python train.py --n_layer=11 --d_model=320 --n_head=10 --n_kv_head=10 --head_dim=32 --d_mlp=832 --vocab_size=2048 --activation="swiglu" --norm="rmsnorm" --norm_place="pre" --norm_eps=1e-06 --positions="rope" --rope_base=10000.0 --rope_fraction=0.25 --qk_norm=false --attn_scale=0.177 --bias="none" --tie_embeddings=false --parallel_block=false --extras=["capped logits"] --init="normal" --init_std_qkv=0.0231 --init_std_o=0.0231 --init_std_up=0.0231 --init_std_down=0.0 --optimizer="soap_variant" --lr=0.00459 --beta1=0.95 --beta2=0.99 --weight_decay=0.054 --lr_head=0.00669 --grad_clip=1.0 --warmup_steps=200 --schedule="cos" --final_lr_fraction=0.1 --batch_tokens=[65536, 131072, 262144] --seq_len=256 --doc_mask=true --train_tokens=692400000 --steps=4890 --dataset="wikipedia_en"
Each number is 128 + 24 x the weight over its row's rms, rounded and kept within 0 to 255. Layers, rows and columns count from 0. Numbers have three digits each. The size before them is the row's rms in percent of the matrix's.

# up: layer 2 MLP up, 832x320, rms 0.18, rows 348-402, columns 80-159
# down: layer 2 MLP down (transposed), 832x320, rms 0.162, rows 348-401, columns 80-159
# gate: layer 2 MLP gate, 832x320, rms 0.182, rows 349-402, columns 80-159
up348 099:090125120170145148100087093111085123158126139124140160117143098132069116126151169139085144106132141144121090169091129094096130186092126141121097096137124154150124114096130096143122139162195147097069093128152096104131121115122141117123101145
down348 107:106185134113148125153180100083107146152150101165141175148093141164123123166122125150108124115120125111124084129127082104115141142086148161150098116162137136146191154129115073151115138081177058128138157112141134116134105137098151121097118120
gate349 098:109111162163167133152116104120099130115168134106147098142104152080164091133149107165138148121118159134182147169135105142099114109166159120116117089146139106126117132118076092124140145101087158103109161119106149147105130094099134119106144164
up349 099:183084091153140136178116123139132145120127167132126157109107115136151115155074176118122156115120176112170158124124088122205160156116100140117139128150173172143077121112161132139113180142129123116139130139141182096111126127110118114124173132
down349 103:116108151101174143101137136108106125133095164100119182110117165149089148137118143132114121102110127110175119112112143093120091098100173165137126130117130129102120112129060174143142119099156122120113139137138142203125154150114092110134118122
gate350 098:177098171150135097146148098156110133145134097138116141155124119183145094151101158040185129116157108143104095143160102103134139110090128117118090124111166141136148158140127105152119122099113155095117149145104135125151118175139087127137134135
up350 098:130107124125163152148150098145143150129114132146112154166123149136145091154137197079174137130134068159129117153140109118147130104065115117094095133111114149146120140132145109161125115104117117120105125148098131071137127145144091102134142103
down350 100:129112145134109138148124117118131134169137101151142094124106146133143158123127121128149110131102111164097101097130142178134081101134108106117086124092125133130128148121105168155130095123089087115169153143113130175139080139130116090114139144
gate351 119:170124134111143094119151115111106125127111163110158107093140143137135097109136121128110132117136172120145165151161098159082120182136141109142119143114105138140098087143174133182128166142145174137111141146128116109110106103108159134137152123
up351 118:102117140147168165115127116126081109143098175165142132079116131169100096082113123147173144101127093148134123135136112092113151126092128096127116122112152156142086127101173129106090135163154160125146128140120142102133102121127134120148116146
down351 101:164135076124114159099132128110122104104130137107079101184136135103153148176124114136146077167118082152174098149138136125113180149139138082145104152100153122111133138105137142136080119097139135169116098167089098132112176126156153150111119131
gate352 091:147074161150132154138172130115181102121072118107126137105154096162125095136107136139108162160131129138119126142065149128136142103095125108119149137083106124117171133113128119150119102123140133084120132155143106128136103147131122150091148148
up352 094:116133098107093133159122136133130122148112089130083118086101148100135149140087149117148135158077126171133113147144082124129109128144113129164127113159128124123116110139184147110097091143156129120124091107138164158110121106112132114150158120
down352 095:123109128087149112139149121138125124135160108129127092149136138156084161114137125134085098073118154120091164104118106130143145115132149137098114100129155154110103131148102105098131142123132164111089145119139108125123140171140137113164138083
gate353 104:090123095112135096103076055173161110112122099135096146120150148122075124163139134115117160092126132098146136162128162125138118090113118112122129160179085120159110125103134134161096127115158089122122147145103137107088165098177147148161149105
up353 110:176097142136151100135095141144138133130104120127166169138129129168154133131190126139141122151121114114111134143144111120117145099058156146113130149096132109163112145120138091145116103132071147096144128149139131122139153137158112119102127106
down353 095:097145156117184091106142079139169096106130125070157153170152143142168090127131132083092124103118112092110108134094116141135146143151142118134127126173123154168131139111134095116092117158160109086095151088154116143144131121105184134147176090
gate354 107:132127161086166122127122104114179110112111129126133128116141115143121082102145123091138137119100142120131141098120143115137153161135168118133127089137144146111122140143140173115067123076073073121173114101146141100137126154113135147094125074
up354 107:108130188085153141144135072107102126116125149122107121106121135107138128148130093144114145094164139148121129158158098127115139147143137147117135106135081141139135141105179165132074124150083107149143178126182154143133161125161146099101148075
down354 097:096123128147112156110136153111101139190148145132163127131096122140119121128087158150105168134093168091156165120131124133078117129137176126134105115077142115145116140123107079114140140132162183165139130113140114151134127124137124157146146145
gate355 103:105088136129148150106127176132115139103079107106136137149160122136163129135134181082122156116102098147115154107124102145101128143122126096122103104125153074111139090204104151141138128139178157140134113138131107171152139129101107133137122109
up355 098:146124108088093117102140209115145150168165141155135108131110130116136067119096153156123123140105133130096139136114131167101095110135171126167152098087079125133155140121166158110126119160118163128110147111126121083113157059109145127154142111
down355 098:136106079155187115129145127109127101165122143143123105143138144148165072128105145104170077064122100153136106131165120107094142144159114117104134133127125134119134126150126109111063120128088136120110102089097120135145133144127125127131106135
gate356 089:142163113121123109083129133138114181100103144140155107150117088166127148137105134135124109159140154147151143133129148140128124124119163128102143116110098132178080119120086117081114167190133144143114169146124124171201122151172142137118089132
up356 094:110100066107120172180204177182146140123150111116115130121119108107124109100114140106174146124140114133115134129127143110111128140144096104143126149169137127102154115142129127134151097092152099128147096127120116081125163131106117096154113096
down356 093:095090097163128098146108164152115128149141109103112146111126187112127141137137121100142115126129115102141156135127160119142147102098096101170148127121104136136152134140128105112138131116160170147159136095121165100121111134152151152125136165
gate357 113:161129164124106106123118148060093109091119130133147110139142154114084175113126140098120090168090106147098146139135132127103128110095115118122152142119174078190111121127138125146117130086135197126133154110115088119102119088113139127097100121
up357 111:128117121081129091133108134121123124108194120139123139091103097152135123137120099152151153165160140123138159143126166137165077136169168150128078114099131112103131124141135142112122095100107123094121122157119137129104116137108150122124123162
down357 102:161114109137180115120123085115105147130132150136151126142109136129158150122149101133128124092119115095128175141151098192138143194154087101131111132127198117069127139118126128169150135186094110089126118146172137121123157159130136167112162120
gate358 100:173144102136124137113114136126161146110125130085172099146135139067152137136067118116118088093147117106113127119127120134145114131077117087131110149098149118143112138140141157149065115173094092066090172138177101165131107098136132125125128130
up358 106:081115096073158111121105136121167130132140103121153131148121126080183112146093092149152144131102089097085175141173146129139144108107108114123095115086212132136150129115116098113109122144065128097148144154136112168107124094152134144103158125
down358 098:124139166137146117098100128149138088163172147135124147086108090138144150132159120113124115106173140127154136137106118118100120154117146120171123125113093134134112107128124116133115114160106144157124129144105162123139151136141052118171144120
gate359 084:115147121145091055116139132188169126138094124141132103107160156128077087121128125112184172077113132139094103152138111139097145111125128153153116111137164111121116141140119111075160092132122134107131109112122144144106173142094170137122100129
up359 087:163115110105141152080123095122147126123150127132142168136129115124182173160102164148099174128132095095126163094135110105170144094097096098122119126127082157116105112131087145158124143144136103115089112123131154142118112144145112151159179107
down359 101:137143157142129128136139122103104145151148080142133075138109113125132124130074117146141160139122111114136152116148153153139159076103116152111144149125160116120136121157130146121095109136138138134101151137064123112130122143136111179086109105
gate360 102:120125132138125118136111122139128093129126128082099075105112109124152128105132100121099166120154123101131115158110127168161139125119130105146138128154153091159129146120101083151069177112107132158134113098128113106149107137122179110115111137
up360 095:137115136141169163141105113084170116135149167136158155130097131120117107169142140152129103142136135152073121139139172154111190144155113163100142126100085154110184156102158135114135099149144132123163122146137144119122136153115146091129163090
down360 096:135142147141134115100124101123111135100134118122114135140157134094117149118147153125118132121114125170098148148095132137122145139136150119143138129098140125136130149135135149156085086088141156159123118144117149155116108124131131159095157119
gate361 101:079138114121130069131114141133067124158116129118091166142143143131144175140120149125141113148138120092146108186098131154137131090124146106110076101110118134124107151094114076136150119090095154137136098115120172117122143130106108164085148141
up361 104:111096144154128135091157133163151076117144109141130119171122128136103164130126122132124105138159155100118143102164123116087090143111166167155112122141145151133117137122150083137130113105156127102099087104051135133129122123136134095147130126
down361 105:143139121120125112124119133148154102126125180110088160139136094158138150148118129129130056143125164116147116138118119166143128148096115139142077119154101130176131144122156105125111115119108140123103131074129141113157141141090154109088108118
gate362 109:134103135089150147122099118106119144095167171100151183120165109140140130130149165133140195120150147111151155166171125133111138119159104112140129107115134105132102124131149137102107153131141107123148153159095144141141122121124148098107125138
up362 105:138150130130163131108151152114153116057112129136107084122152157130174123124121124155072131123058099127148085138134126118170166112091150101147120100117163124109102137131118147095106117095128161109130136127094097113101140077125133121101126130
down362 101:146131083130084104122149133121053119137131133185088117100101160091154140158110147129120092126148148131092165082099087111162131150141107134133181151118135124130149087119106130135115140137119102124149088180109137185137111140167118142137150112
gate363 095:124135114123144111097110130166147107074144130107105142161079164102114125150152141119149117143122112196104140135128141148147111101103124126157154122125114058121134137104169151150115103145093188146114162189135112159143124123182141110097115167
up363 103:110090072119137112089152120109168145078146120132125172148118127104126153096110155108165133121107153133147124144100124118120071134129133122130120152106132099126149143149132158129159154114119156110133145163111125112178137118198090159090135171
down363 101:112190110105120142167092133108128169138114163121097168147138145120131124110084136131145170161124122127123109109157128137153123119117115170139175100107129107148159130131163127130086141126158137156107143149127138142116093167174123097122137123
gate364 102:120102156072090128129157141131108135096112147104177152159134156124097135120174102151130161133110099134109129102116151096151105155096131125139093153088115092131119130191129151135130128138103128119150166094118136107127126107133118162116113113
up364 100:123130127130076147132132132143102140130150146127157103097164115074176097117119128125125128127112125158143144139113118140152115154176137145126092140115118157101066158170119094114114143126161124111177111119110151125170102118146084158153105100
down364 096:120149097119120104130121100121175140112175111081122148141174143158124153128150106121126073131119186148107129110159120112135151099147132141102134110123110116147159138154122121135130155158080089104126136124094145153092138110113138101074134124
gate365 096:168153104121152147120090219146165125120134122121147141122157162107125143111158144108133103113134135121126087159125119109149109101089115110111136170148122144141127134107179099117126161123135118120142104129147128122117132124120119107126099127
up365 095:100076126120165153127177114114108152127112138112131132107164127133117143108094141091064113121155115130075102136108125140091161132151146119109117097110089121152168141176108137134112080129125116135126124095115121140156153126124207097100105110
down365 100:132141100148147110132124114161128127086152091109159173102113086121104120068143078118091136149165161124120120143111153151047153127151135092122142132112106130116172164125114132117134103114113126128137125143142122166131117143161152152086091141
gate366 099:084139141096112126087084127102128162114139127165133109134142115137122121168098132107115137144088154164135082132146161103166126117065125143133104088160130114113181151131129122096124145129134145080128114106112083119112146077117105168107146132
up366 106:093130146135098143140126131076145086139157116142123100128142178124139123157108130093122133136137107130132122113142108156124120132110071121139124134091135086102087186140119154127118128161105148122162127104152123119130096119115099112131083117
down366 099:109137112117081114152123160106160055104120133112160092133163159143121100135126137102161142157153171125116109091151115115125111129140164149094073103164129126126163140151133146104168138125110147136094115198133130128127069153132135119116136112
gate367 101:142121172153147132110155147158151146155093123156135100120141103137106158131088153158107141154082148139115070118093124150070128148118121112159105211109103121123138073127117154123107145118105151153136115112137095119136110120146125154106103101
up367 105:096147105089143134132163142128140072144128118088160155147158112154148101120123093140156103156163133107088159130137134132135118095172129144102155109130135163118138141166152165155154099135172117133134154119104122120176109116085110082072176126
down367 094:146097122106119092118083154126116153157124113117113160104169140138149095126148138143105097133093077178145127145092100099120094111148153158126107076080167122136115113131120107131114130133134159100124169099145137139127153105095119110191106149
gate368 091:137114134116147112106162194138118153170107114121101138123112137130123125148164105127103178124104118145120151165104113107133116146122116092112146144142127111167145163153100164107133136081117109127088177175115132116139139127159137090110122117
up368 091:146115156137116117115112148167110118165177136116146137151108171094148126108155129099116169118123144136091155166140107145125187162136148122089109134099124081170130174151142106148092129089096102122134138129096154171102138079127113088120128141
down368 097:120096126107148128140087165138171140062100143142090127139117124109144132111094154146123112088126121094144144136148094123153150120130104136145106154149118101106134133102105166127147114142121119131162119101145121157091102123185148152125159160
gate369 105:162124152124092102071141139128139050139135113119106153124166135127137100134141152136128127119133130122133118153091133108165151125059145138124112156136165091139140088132157134161058139139128157138097091110100097101162151138140146125105125122
up369 107:165133135126112125148132106181129120097110132114113125143129193119094104115115116146103150115174139138141152112154180140117152127100120146141150127142144135145128148136098094092139132134127123136133132149155121164125101106110113129122145124
down369 106:142153134085138128145118115137131110131110131160128151154086086151157122146116118154106143103105144059154157155164094128159120123107092130071152135126159099092134138126134141140139124136114147116109100127101111110104091114151113157145095093
gate370 100:140116121138096127149127161107132123100139194157172116129119129117139102099135109149078138087107149164152146118096142130172114115078210126144107112159111167141172150103109128104127117122118107166136109130132136146137129192117062145114158138
up370 098:105172126087097149129106109073129123133085110121133105093101133145101134182158115150125128165126123131146078094121117091107156100128142124098136127120154158103135173163099122140095113142158138100154109141113139116109128094129118109135114113
down370 103:127112131135097122123151106123118131097124113120139102150111140183124133147114120137167136112126126137122129154141122113092137143112120135171161108181119144120075133170151128144142123116095148086134091124185089126142123063135117137128124114
gate371 096:128076153080164123113106124130098205103127158109169120133115121130123172158116128142136160099148158152136117093130091133153081165119159119144122153090162130137150110123117117094100154118086170123151127141127141152126125144133136148132134158
up371 097:124127128119146117108180121117135185115101115087121134130123133095116145107118130151159152152128139119134112109106122121149103147173100117163082128139125141126117127125083110114102129123110130118090165129116141109121146103131163106121143167
down371 100:145113063084103118118169144102124105118145132122136111128142132185123110134137168087138141142120151099131139111149137180132151141145152106112117125125125127085196119134126101120140122145133130119146105146077122101133169109090155127078114127
gate372 101:136168144098167124128114122180075136134147155120120141122078090147126107102097105115122108102143130122116146104125117122104103114130174127121087157163120124185118154119100124126152135130118118110140093147158122116159184163109116083071140084
up372 092:130129116127119115113178167075166128161110125122123100130158202174126150184149113158085151146134075112109141141157115126157149155135132156137142133083143162151086137144134156144088123153109136153104155066132122109141138087122158178131136129
down372 103:145159123108116113105137110138161151099164115135111120122147121174122102137134140191092142105122083125150098110109157109164076134105128136124169132121138137129114123130112158119116097154167129120186143165139163130155136092130091142078110112
gate373 115:131142094120129141063150143104137123123132124145137101108144128107137124125119155110110150130151130143139124107105097080167110137084139133146154104146135130126145168109127129109084159126133152132090128125133091107108113118101129126101152126
up373 105:148098107103128111084118123090116077153116150090132151087119108115148123154133131115116098109136132167103125088134095119121119133153142145099149156147134169137161158123129144167146130137182109137133106115121110117133111116114108131113124105
down373 102:147125110126165151113162078135182154119128143131139126118149111134123108168150152140122160114145127132108130110147151115136112129093140115112126108144102127110175160134157111077154117104151169102127100149108129140153170093144134108137115104
gate374 088:121132135132132057133116133096111102135149075133086160127149125145113102145146134141099154104115111132125123134138123148161138113135120117111060132140112135121091107167119097097102121142132157136140130169128150111114164132142124076128109153
up374 098:125131103111128190149156126105131130108132150148144140129138119102176145128093124148146147164176110095115148114117128108115102133194108121149190145107112162112119160098096139152143109089135112126123108112142098152089098117116120175136168120
down374 093:108101150104162125125097090161144121143119115106128155117112163102101088118099105129156123134171123138101127175138156089148116092119117135122101115173119109133160135152123133096117106113135121139140146115134114136105085100150097112142163127
gate375 102:178148178142131109094144133159158101096148155116129115127124123117119134108089166135157112134161127175130120133105149148149118133139143094103152063132133114113125115108144113115133169157095141130119137175090136120102141136125122153137161136
up375 106:101117135104142154147152137137067107141130135135126119166142135136128126094171087181125185134143122126135124105133118163133136123093093132166095134130143104140103161167140136158139110125146111133096100121143119127162135159101153086131146132
down375 102:110105116123115131155153113118107121145108166066144095108102141130163112089126126157113144162130165110101124110089160151173107102121130152152138108099163138129102133099155153135139136136139122136122132152171132173112124141177134129128126125
gate376 100:122167115144154131116146202146130194133096077106161115130115141147141161108152128121130140129156108117110153140112149110147142157130143108167132101085129126169148130140127159120101137128144126130118171130129150096111134127142134129073145104
up376 098:122071096122132122113154130103121107063085109104146119090134117145094113113136124139105115149116108095124131166140105135134144117098149137168131149132107127135135126150185127180128123115135122148136097129172141120200168157131138087128135165
down376 096:133159144123141126123131113134124154116097140145122104148113200129157109135110111170147151155122155143109128138184122081109137123162085174175149088112112137185109164137107130117155124110174120119120123139090126140119126123129134110163129160
gate377 092:158168154129099093126100149115097131128125122123143118124158142115107125135081120108128102097135172105186139155126093121126082105133174154104136099135161096059148081174125159136105178145120149170120168153128132140114113124158098114135129110
up377 101:105069119119170138126145149155146108095178144106100200114063108160168114116132129122128150170154139117109159099131153160134155149132112121118132134133122142140136176089117097140137095122146094105107144097127140125106121129089147154133137139
down377 096:105135100138110120069134139163134124138125135136108139117128155153140093121143111134126116128130136206106085154062193124140097109102109105166147142104113112087107173101098123104149142132171097109075121135098120140147127129133143125114164124
gate378 093:103137117105100159113167120135144094144118134163161117142119141097116133100123130112174147139085113112124140179122086135115133096118138108100150138115121110109082178155061107145145137157153102146154113155123090158172154101130114146102160163
up378 100:090150167106121149128155158110142143126141131126165141140139121077121115086134101166160151146105117093168119181096135104112148132131092092150145152102110122110148133165090131122096123149138092131185109141110100135136146085141113123144142116
down378 102:154100124172099159120144138121162153118145127168115119138101121138139160128147161113130142171098098136104170110173135092127117144091138114144190128150114177102135122139178124123107137124137118124151164149120131156110126105141125149139136106
gate379 100:103105104177121122155150112148107144110141131112092119104155121132102123109106131088094143115108152135119152142144139158115118118105118089144138116131134127137148122139089108102103089139123100126145117137117129136123196145097164108140178132
up379 102:167137157124114182141101119113164135141159156137144125134109115123143126103114115165166139163138111102132089107144141136159127149162115105139080130082147137131087138120122123128167138124110108127115126116141149127142106141113109116089111102
down379 093:082070127136146068113132120125144137085141118116109123148108105132131097075094116121112087113138134173136132155139155187119181100142064109205146128176147141151093154147157115124138109140120158102107116103150110125119158140172105154154135108
gate380 114:133115127130162088135119131150095163142121110117134140113121109110146103110111158110113114098134132110099136128173119101160099104177153124150117087126151118109186130110151088128101069130161130150144164135144084142151125102071115142128114112
up380 110:113121110097136157122119143111143092097152118114127092158134167152132122140119096147138087168139139121190118137105151130138162141106117089107168159109099161132109096112106140128101156104087088081106137131120143106132121130124131149148078102
down380 099:127130137138129088136104148155110165129111143182118105170121152167169124117139127149093156124101147122138045155136105123099091134134115108152152102161061086111135117142158127173095119106115165174113099094097173076118117067136119137131157159
gate381 097:140103151124155155130123144149115128155140121161110101144091099100128120083132146101094128083130101127089112168146103153127098093131117126157081096130079099091091109158131093110155143081141166128116144127153157134092114138151145107144140156
up381 095:130107155116123100131128127131132168115088124141137098116172122148152111155154114088094138131159152163099124151148152131159149119119122148113145128118141098117126123087161118105100129146136137144107113110096152098098113102112135102150118114
down381 101:146134131118143153130094137118115133129120109101130124108121110116085109133138125142116139137123072133143127113112138142146124124077158152122102101139127144148126117156141115111124141134125152135105132123159102129141137119145132131120160090
gate382 102:098121129146125096101107113139175155128097092140121127134100139156151172065131134152118111125099124141126133133140156062116133133138091133120127117122132124076122136119129187145106121147102139137141156120122154128129114120125071142121116134
up382 104:078133089133088094160135067111127096103163124123187136126145150122058106146138113118086108080169147136156146132119138154123119147155141152151099161117129150110125133136100115132101095139160156110113118145098159158152154153183125109077141143
down382 108:065138161133118096181097096189079105110134154140172116128144141114121123136088141115133117101075121096128129120140137119132143104163135138124117135129106112141133112109147164117109128166171133146102133128153153106124101166165128133129133160
gate383 096:133124153106125114158119147105103151135113098089075089134124115154129140114175129131103130105116085132140137139147117120145118122057138110119163116115125146091118100095119124099114128143160132116126118153140128174129143109169158145136134119
up383 095:139116130111146080151065117149145173144130111077143102147109127104138123127153120136088114111131129108151120101126136126115109120075130151141137073124134125073098116120141099095101155154202135142113170162117107146126135126153115092155122150
down383 102:125122144117148081110059116106113121125120131168143109158096096139127110125137158089128101104163131132153130131136127191131152139133134112097129125113144123131111162112149127109122174138151089153135156118095143109135146131177100141141103109
gate384 106:180115129136091138155161091109141118082134116143109091169124201142122143106129115079139121129116151096123141094115156122116141124114105150103139135085171118094112137157115148124153119114150115164104120122128143124120163097147111145113136133
up384 097:049153122130171128127157139077123082121132131141119173121184115116127131139151137128131141132129111121113151140110107153133116151159148092127115145119107153116125174111132149101138146150147139127169129127151145107140120155101135107135086145
down384 099:114113190150142126107107107097142103116121155090140124120151112157117117117122126122117112159104123118146152139071154161149110076076122135151077121109112113145108119135124181082162151090126149138139163126118115118137109109152115161112146102
gate385 103:141160177172182116142117127114134081131159123146109131142162113120168189116129117125123157117120145079136120127134108144134133159130164112122131120128136127118107108168150115110125161133172207149146112134124132134099089160114123107164131157
up385 098:132147112131131107155062152122119145105133132144124086091143172139166104138106164114117098126163134074148123128142126097144087148081146117158112093145121114147118151135155129146129087152186140110116165140132131131118149156119119121136138136
down385 106:172104132115129146113155121149167150119147163141136147130126106136127142100168160132141178120125153153135113151141157136146108133153092141134095092124103131140145108105122123096173137136111158142097137109145137084156136111093123100111137138
gate386 095:114115145115146096108102133149150159141118147143139147154127127094142133153086128155105086118125099149114107118112137148097125154121124145128176147135128140147117110141176100128131106103134135134131171152109073099096168127115135169149099116
up386 099:100149075122132089096092109133159192125113167133135122147137107114147126132066128174131150116113091141111115116138133121127122103110115131125126141109130137155113093158138081121129127116137096104133139093106124124141165116125172151103087136
down386 101:154100127152122147142142163112134133157125149161121119155113169125161147130148111147103123121118125100110163126147124079118154104145059131140123117132108124111140115124159156091131137108118100111183093133127127138162161100134083135112097090
gate387 089:072147071139119154112097089101108147113121086141149127097162127111123144095134135150096100077115119165136086140076142111131142149137115119187108116155145098132127140105176107139110118172123118154122129157151123129151109143117114162112138094
up387 094:144136105110138111142131107117176150165106088123110139160102128142161126086164104104165137114169173087102105152156083121153149116096141129141122132069104124110123118177082132167104108109131117124093135095154132132159141166170096097128138081
down387 100:135122088150146101140100126131133167149081104158095089120165177112149150101106089091088108132160141099134093142097126120145138117116162113117129103109139128132149166113116125124137096172109125152166116130149099111117161160153126114090134108
gate388 104:132105103131130157086154103151106105114133124118134183093137138107135127122195143116146132093117131136080139094137136107127107150163108117111148124141138138148123195115171129125098094123175123133132126148153150094111111114154139140079155169
up388 085:123103127135127118083125140096086115088122121119121116142150120166142130101152119092141161117108141100074152138161150130130137167157138105162124090146145134122077137118142126148096133112174147114112128127146140155163108086162124107146136088
down388 104:113136151117120144125110158100143080153153140119132150175105089071128098143166109102096142101143166122106148103116144105104179095161065097156147119112155137120126138157100115090156095125140130079105161125151160121140135097131123130125096120
gate389 095:093112125143136088097127125108130147162112133121132140103121139086098093100129144111107135092107136114127125118114099139143128109127154115108099090173131129139168108152113156114150160143109118118128145145161108120121122130121094129127098134
up389 095:189134135116134178157147114059124111123142162118142155098162104151119105163128095061141103158124104132126130114165134137150145109105137117127145159120123107135122101114158102131096101130129130162101113144133139149147099114113163121160118093
down389 094:145115136097132158157142146114151089098101097105139141127091131140137092141098156099113108092138128153133097151110118159129117109094139145103137135129132082119166089138091150138131129135119174080131135136132162151118109102125157095090147127
gate390 110:110129132131143112143106125115102123191141124107183138125137148136066117157078146134106161132139130109163155135113144135160081079141135103116153106115113082166119172117114094184148130080132156145135171137121133132054108149128111133135124117
up390 100:107133157107160114201106133110113103094109067085127133103132095113092122077146115173127135137144147123147113136185133101126126154137077091127153089144147146139168117095090108105124179127151144068132104148179112117107114127110139149134162174
down390 099:069127112127095146156131154095132105110141167110094110161115148124134125105107121129117113105134125084148147090144134115094061108126140133158128120134158143142137180144165137122158133130116139142123118125099100108171155145124119080131112134
gate391 099:090149140184123109114122077145094090132140150113122129135122142139085111111172144131103127149141076064135119111134151155134153139088118120104115139092157123156137117111155128141113121133133155133147152138150096122138115114140087104143167158
up391 091:087119122176117091124117125128142167107123166128139129159116137176140089139148128145132116163121092126137165105198153172142105162126136135143119117078135070086180103126131118142108131131140134095109162163140129108130181132140137101106107144
down391 099:111084155144096123097120153141135132135134135104126121156113130146099143158127142124142143134104134096102140074155136129137138160102109118119135119129148145143116150094155133128049140142172111117136116130147107128166132135103108112171167126
gate392 106:120133076147109115111144133129160087112098096103078146110059125111110098116123138105103153118113100175143134142099157112146132157105154123111131109134135124125097114134140170131160096147105135132098119158176161125132114107144129133106080140
up392 108:183158132125136140152132115095106165151141140112195109096119177138150099101162133132141112141134099093119098140129125157127093135179130134143122147115110169118139193091112125141115120137102138126128152100113125107077141126137141120130119156
down392 105:145168157112156160125123135168132076091117114155167097112139108161124121101141134103121166158130155106107114112097156084117090108120116155153118116130166097121152131127104159111150155118087104161145137097090147113118111140107147130109199133
gate393 108:136147156132111105128150107155113135101127112095144141153126148144119164121146125089123103150148132093099140133103134141145111137087112083094149113115136169143177095110126143120099122172127147109089129111144132203173119167131131172101092128
up393 108:104128103120131117097129108087127146094149129135150106099101144119133101149132137118142149125079149136169170090107154139185153133114115128143151117159149084132069117113139115100148118139128142164157173122141113144135076097098131144131096133
down393 102:140161123152106117138127147139166141181136121116106147169127114140116088123148117129103100116165142137137092137114071114087154127184148119144124130147152108149114150134118145127149110122147096122110172157066089125141111170141083164108132111
gate394 082:122094098111145109149140100112118122126164112119180119113144153105154116139126098128158103146114091118150089105119155098130170124121121131142077085128111127119109131139163139150187166107126191150152126165126126117092158131109119152107152106
up394 086:157125142163107137160129133153118079107122123124119146185122127144109147113107151095111144114113163173100172161112141146119108149144143147152190157128159165127157126112104122132121121128109112122113161101094119132136099126123154109141141150
down394 091:142099166138129140120155135112117113114104095124157138146138155075155108136137135136148131120143126156126177103134125166102112066160172074137145124179162121132158160157099124094158153100116118116181133101127114104160119094124122146127152133
gate395 093:142123133107126115132082178121118158130115142116151127099169135147097090106098117143116148142153146184131171114121089126121099136104132137121171104128124142088083109149131140130157166121086161126168119136104121122105148134127148117134158168
up395 099:089163124163107109177126138087117121111136142134130136137114182155135125130140165143067121119126125132158132128128157158168082132135141094133153125120121121105176102127125168129142118113132179135141128102139156083111129126121120124104162103
down395 113:131107180125114149127119143083120116142131146109126133096125128129159138092144111100113131118119141135135086128154132129085130183120081119090143111145124080158133092118103117124162118083140128109159118107153116136091097077106138073133117118
gate396 103:169159117092117149131141129106136123133143112150145160180204123109183118130104116110080162129152103108160096163098134123149126133109116149122135116138162135098098181170093095108112137104150156149110164135137171097120113170142103140135133079
up396 093:176131144085113129127133132140155124157114134140175126098113173121118137132116120150132107082120120153134079153137129116108100159150153145153098138171149119111128108188132143147143137133106101144123139150143183115130153140121200080133144163
down396 099:106121123135144129155126163148138167111143117121109088113048125146163118146119165184098147144140109094133121114144128137127124117182134151120141121116110116137135138106152138170165111107151089080115087103146136124135094123126130126117095140
gate397 097:116122130141157127130150117142155092121125166125117147138099117149089154083143134102090114096135146136152150153107141101096132139106116099132123150134128148124134087154136125124121176133113109162184146118109140156127110106116125113129076128
up397 101:094090118122137122137155121145115102136125075098145146097078098118135123106102124105183110154138102180128135109110148117130107122153139161115138075133105120104111143133135136131153086123166121115129128152121163128151136123147134166146140112
down397 102:099127105101107138094099136094074146149146116148158137158111170102085136126129124111107144137122092088108088132133134141102127077106156131103109081096148136090104174149124150131083105128133103127163168158178131136138140168116095112149139139
gate398 102:140146115098127139141176109122110096127158163144134106106151166130159146106110118111119144146122108105141161117102135122106140157120137102124140104132131112117186164120156144165130115117151142139124146177130104139136135121134110123143153086
up398 097:111087114106125096105119140137143134113131107111124138088133116145161154149152145136161126080136083110138145129119121104117117112153108151137127160120121107172112166112123104149128109124135083106114124149141135114103103121091168153120133143
down398 101:119117138151132177109104133159162166144124147174129149124159109102132126125121165133149131097104184130116161132142142105119108145147169133105125174149140143176139135132173126122149160138152131109140093114132123136103113107060130108135115076
gate399 088:143153128144158116146138151128143145191167141120072142156112158130104097126131141112129096087125136172162098151114108156124132077110115169152112120102158153102125075150116141128141153103124110102105189147156106141138127103130138107153150154
up399 087:139136146144168136098172119146116200172145145169111113150156124108097077101148172161089102083143172177153145138117137147137145092086110160115129138161133163101133064126134115121113142082081147137131143150102100138141155091128126163123163110
down399 099:139084136125167160179139113129111139167098153135099123134121110066100137114147069120108131086140138136117138157141108162161150171112103145151090119145142110129146126097156140127171129099143117140160135116119101150137159064163142152096152146
gate400 102:153132132161096086145139134105134148117148129105081114127139139103159126099142169165152120137108086095108107118113137145101147207078154104141127133103146094155133101125191138153109174127143154157113128097134111083094145146128123118100158132
up400 106:151128130119093072130154113101137137114134149108118111152107129139108118123155172162140172109111098103126125105111119113137151186096167120164139118100140088158115136126150129118126161099152172131116119118100118149123156159146134096101138147
down400 097:111121162122165111156093089102123124108091133120132119118124135143155146118127137122137119109126126129156100117123133143150133124121134119087164120124134115113137109157145116167126061165115152105173131167119120146112125091188128129115151175
gate401 104:129133124119117114144157123148130141120107114133135094131144119104083152126098138069093120077140118141155127117150157146160150163099109128116100126145116151133100054141143119078119121129167163137122127103116140118115116100149144139098174124
up401 098:114092131109111110119138119159142106145081075137152142134131121140159088111133102143103163152104129141154117139147108099144101143131161117103150113139129136077101149154104174120163121151061143101086124125105156145092154119144114121151122156
down401 101:129152178108080105112129152111118115092134165123140119171132123109143121117166159118113121112129106108113117120130127105121139104112122126168151109155116120130101144129105144133125107137158137092159144132094117094126111108176110125146103116
gate402 087:140135148127147142153154135133166088116132153146130117115114131175129150034102142097138094153153134105095112114126147134152128098081132126134122113126143140197136180157115125111138139125149110142082138136074087142114114157135146168148103158
up402 087:098130060126116146106120087111103140141137137124115121157098089115146119172149126150133156112077113144147161137125146126103122138160089112104130134096092151083073112139131138140117149147140146134156105088153140115118111113137096098114156151